Each number is 500 + 40 x the weight over its row's rms, rounded and kept within 0 to 999. Layers, rows and columns count from 0. Numbers have three digits each. The size before them is the row's rms in percent of the matrix's.

# layer 4 MLP gate, 1024x384, rms 0.0739, rows 869-878, columns 288-383
099:453492455479533547492486524488528515481512490528505516450494505458502499545484462464484449462578491538527483558481412449588536493491479516452474433487472494473497539482468486521523448402580503418463525522387501414540522535499580522456524526420513522528504525461513501539540521469494537486
101:506464463436437478546430458537409542553479431451492492541508459502450555530471514515404520431525510479432525512550475540507530494525502521477547532491491496485537549463464494475402559502516493502501482472451450423488543515453477557476520498531512545504505525545422457453444459479542416489
097:500544529472526580537544453519458489403471514535456485553493476471531495535513568513470478408518498504518567522482438496499519468524440519459458446522457510464497494546503489524462519477511517492428513489524504493464450541539510484492460442455475426449504425519540444447501538551495496459
099:551508557483395526454520448484445582525571478456466554490468484473494474453499480485492494461512489499594519503533456439398503449592519530501465498487519454480553490519433470556520413517427449489524549521544509508496486525486499480487486543506509538528492510517507490475442467418482524478
097:613535529506505440459568531548593467505461486434466530484491462459530517444585502464445525529506508536532472475426435452449564542519481529479466513484551433530494452444506511461480526501452496476440475537548530439443524450515434522442512419497466521440465465527565511471483474494518491498
096:490535536485440559518521498446445462519437487507429480550520451407507541515479552465509529468511506520466495495432501471524510499498498491481522542496492484542450446509556530528515547496512550492519518489535532497563458502444461499497532509489492443476493527575511524513473454520490459480
094:453489498538501493510532475542565533539564444470531430539430465542474462541484506506475475445532478486602522554456548455469497554524468409453505407486466450558485462487518524473530506471446477526469488490508562494436435434411548499507416467514463503474504465506492555515484506546495490496
097:467521498568436484518423519451492537573466514556487494522507430524531501531532499524491453543528573483488512521478520497522490456504521524437532522557521580533479496564469541603538474474448585443431522524523487515498440500599455535521551426506475523506530568503587524459509474505586525484
100:524487504519523513528454503464477496485485545507524537464454493470524516471504473474493532487422476448459513494484429578480493542508527495413453507458422563486543470587480455486464521574539508466452476556539467516543499474589451526544535451555442405495503451538488541507583493435501544446
101:451475533525517536505558507502495501555533522481496525482474487483586518538444462508498429477487505506497457473468492557509489467527504524476445498516439442573529488520505443414489489498507506518496522484518446448530507500585495460485540436463510466523498478535517400465504514487487441511
# layer 4 MLP up, 1024x384, rms 0.0779, rows 869-878, columns 288-383
099:444478546470483487523454458540491472494433513448540439488496472442522525440538511500535509481465493561543435530464532541544510444481461502423505468477496519578490578521541547508535502458536410509490508491505601522483485541497462479491488558453571361463516501557474478476507446573514558509
096:476526525541495486528511536548455484484478515583486503497474446474487422525454487542531467461530496472436485528535472554489490446546515553576563469544524563434586526501478442476487510494506495524524530454538490520540498585601519504529588609487539444531488486527489557537496510521542450469
095:418531480554493509517419449571546459433496547489494466535447508510507518459457469531486592514453549518493468452543354514494493467537520578612505457567471539539482524544474505514423448468539525430500456448471490539434513496527560513508506497486469454559523483578471481503504520505516528578
102:491490496550618481494523520514496482482445537580432453476514510463552470529578542487560485521514487556550546429501484498515446460515467508467514494582486491499501490428359507429552532553495477544552495565515399495504585516490511489481504479523519454529543518500507436458545508511511558498
097:535504532469514507536564619495484505426467509574502480514488526439519502459431466548463569517467465586511553508500568465541544499516531513539522468459455437508536512522478472471489474475530583506524496511503507489528526511546535546521458494550507475536540492538463505542502519503493549467
091:423454504519505489521572460425507482598451467467490545595507455424503498519460469485510516548495503427491503514546527534550581542519566497527530510463500470437434472426547563527493550481454505494452476454448504482527476613440499561463535478466565476549542481494410462566567495515472440533
098:520525558559546455520473494481566550553435459548399518485542481496501452564478510530584499473557481405449472432520483517481441530509559467574496518530537562508511475528551527498510521481448533473478542489493486457540520583393409467501480416519475517502519515490526500536457431497584524550
101:470544501521476509482480520499558446462511546521489544439468404558429506422510577492491512482525511485493486517526523517528491446491529518594504427545535492584388435491487513497412524470545501504458506482487480546496478517514546488471517528431534467547461493399528518519428532561440517584
102:557568435470517485540450514571558471483497442418532463424439464508459532508474439460560503470548490494448499471500462463534456510501485491443436494453447459479560426520521481481412468492500506485518501519528514465519483465511510450483516502474504584506504485474489504524532451523518479497
097:415502451496487529460551570398501505493469473469548466522465559524500520544427523493511412580505531477487564466520416480479545501532492556524477436497555465475511524513507510443511514560471547524459445468522542506461510478515534479527512514449511448510502571553512452480426554477527520452
# layer 4 MLP down (transposed), 1024x384, rms 0.0722, rows 869-877, columns 288-383
100:508556485436592582481511499471500495480504494526388514564411510450448496488484510571461472510509547494563462461472406548441497503501512459478524449476516502529532514533472520488489459577483539479475508500538530463528480405471488552508452505531503576525511450468499518442439458478551464513
094:448440491505584481459464466472490570475578479533526522524496516496503533471493543504566546499474566509582483462517454462529519508458566436473490457525424431432471503513488543492523498604517546500466456545521472503422538421429459505516438472448455553500467491406488475486418447515504552476
097:495472569472438456476526502407500523443520515496457564535539503485529552420536516403550514537522563469562445508494491514484581467462460521438511576431432511467523476478463484471483521423514501489453496537522503497490545486381537511529537549510550474444536520472490510515558537490383488465
102:525505522542453502516459504558556554483510550464539516513427483425522490511497488486507522420547499525503512485473489528487559467538546473505508504493541580512451473508492457510437580568483481579499569537445476538446439530439550450504524484502448448558533527489543535455510514486520465491
105:504512565491504502480539525522534517564526538537425502511505435560470475508560537484491480511534528522584462426399484516464452496483514549446459512480562479506466508457501442464458499524423490550472472504462535482431528532476494536505539462471491480470522554515514491477436530526487498520
096:497593471463477523466461479480535475451550550514448489466453479492493421509484570503445555458531575462472441499503408511514506581559496471513544483512476564565544483541410529505484462484515481565504532518536550422537564422497503535550516568535467547461471476520483440486457475529594514465
103:495535515460472481514571478473544484519445468442446438513455543458489501502477553508508512497560519562450487550444532479479463530461455578510529528484448497478491554552514477428490521476491494488564494525567463496464481493523543547492490556518472537503499484509500483452538521488465491473
100:432515484580510548545481484483492550490553518544440490518516452555537558517546510490542445480527459452456555463426484418475476528527481386457532505427516456557569495492475548537515493462489512489493470509510409421499534550501414553500405545525467545448519539546529524477546433483608467455
103:490468424481475524568548493519521483450485569474499536530607580528508502463443539472513448449504509530479558534477511427499455503444448410438504468489502496527478539521522558470518484508550517527530427495477511521500455502530544507549576480465444508493511501503563597511497470493522476456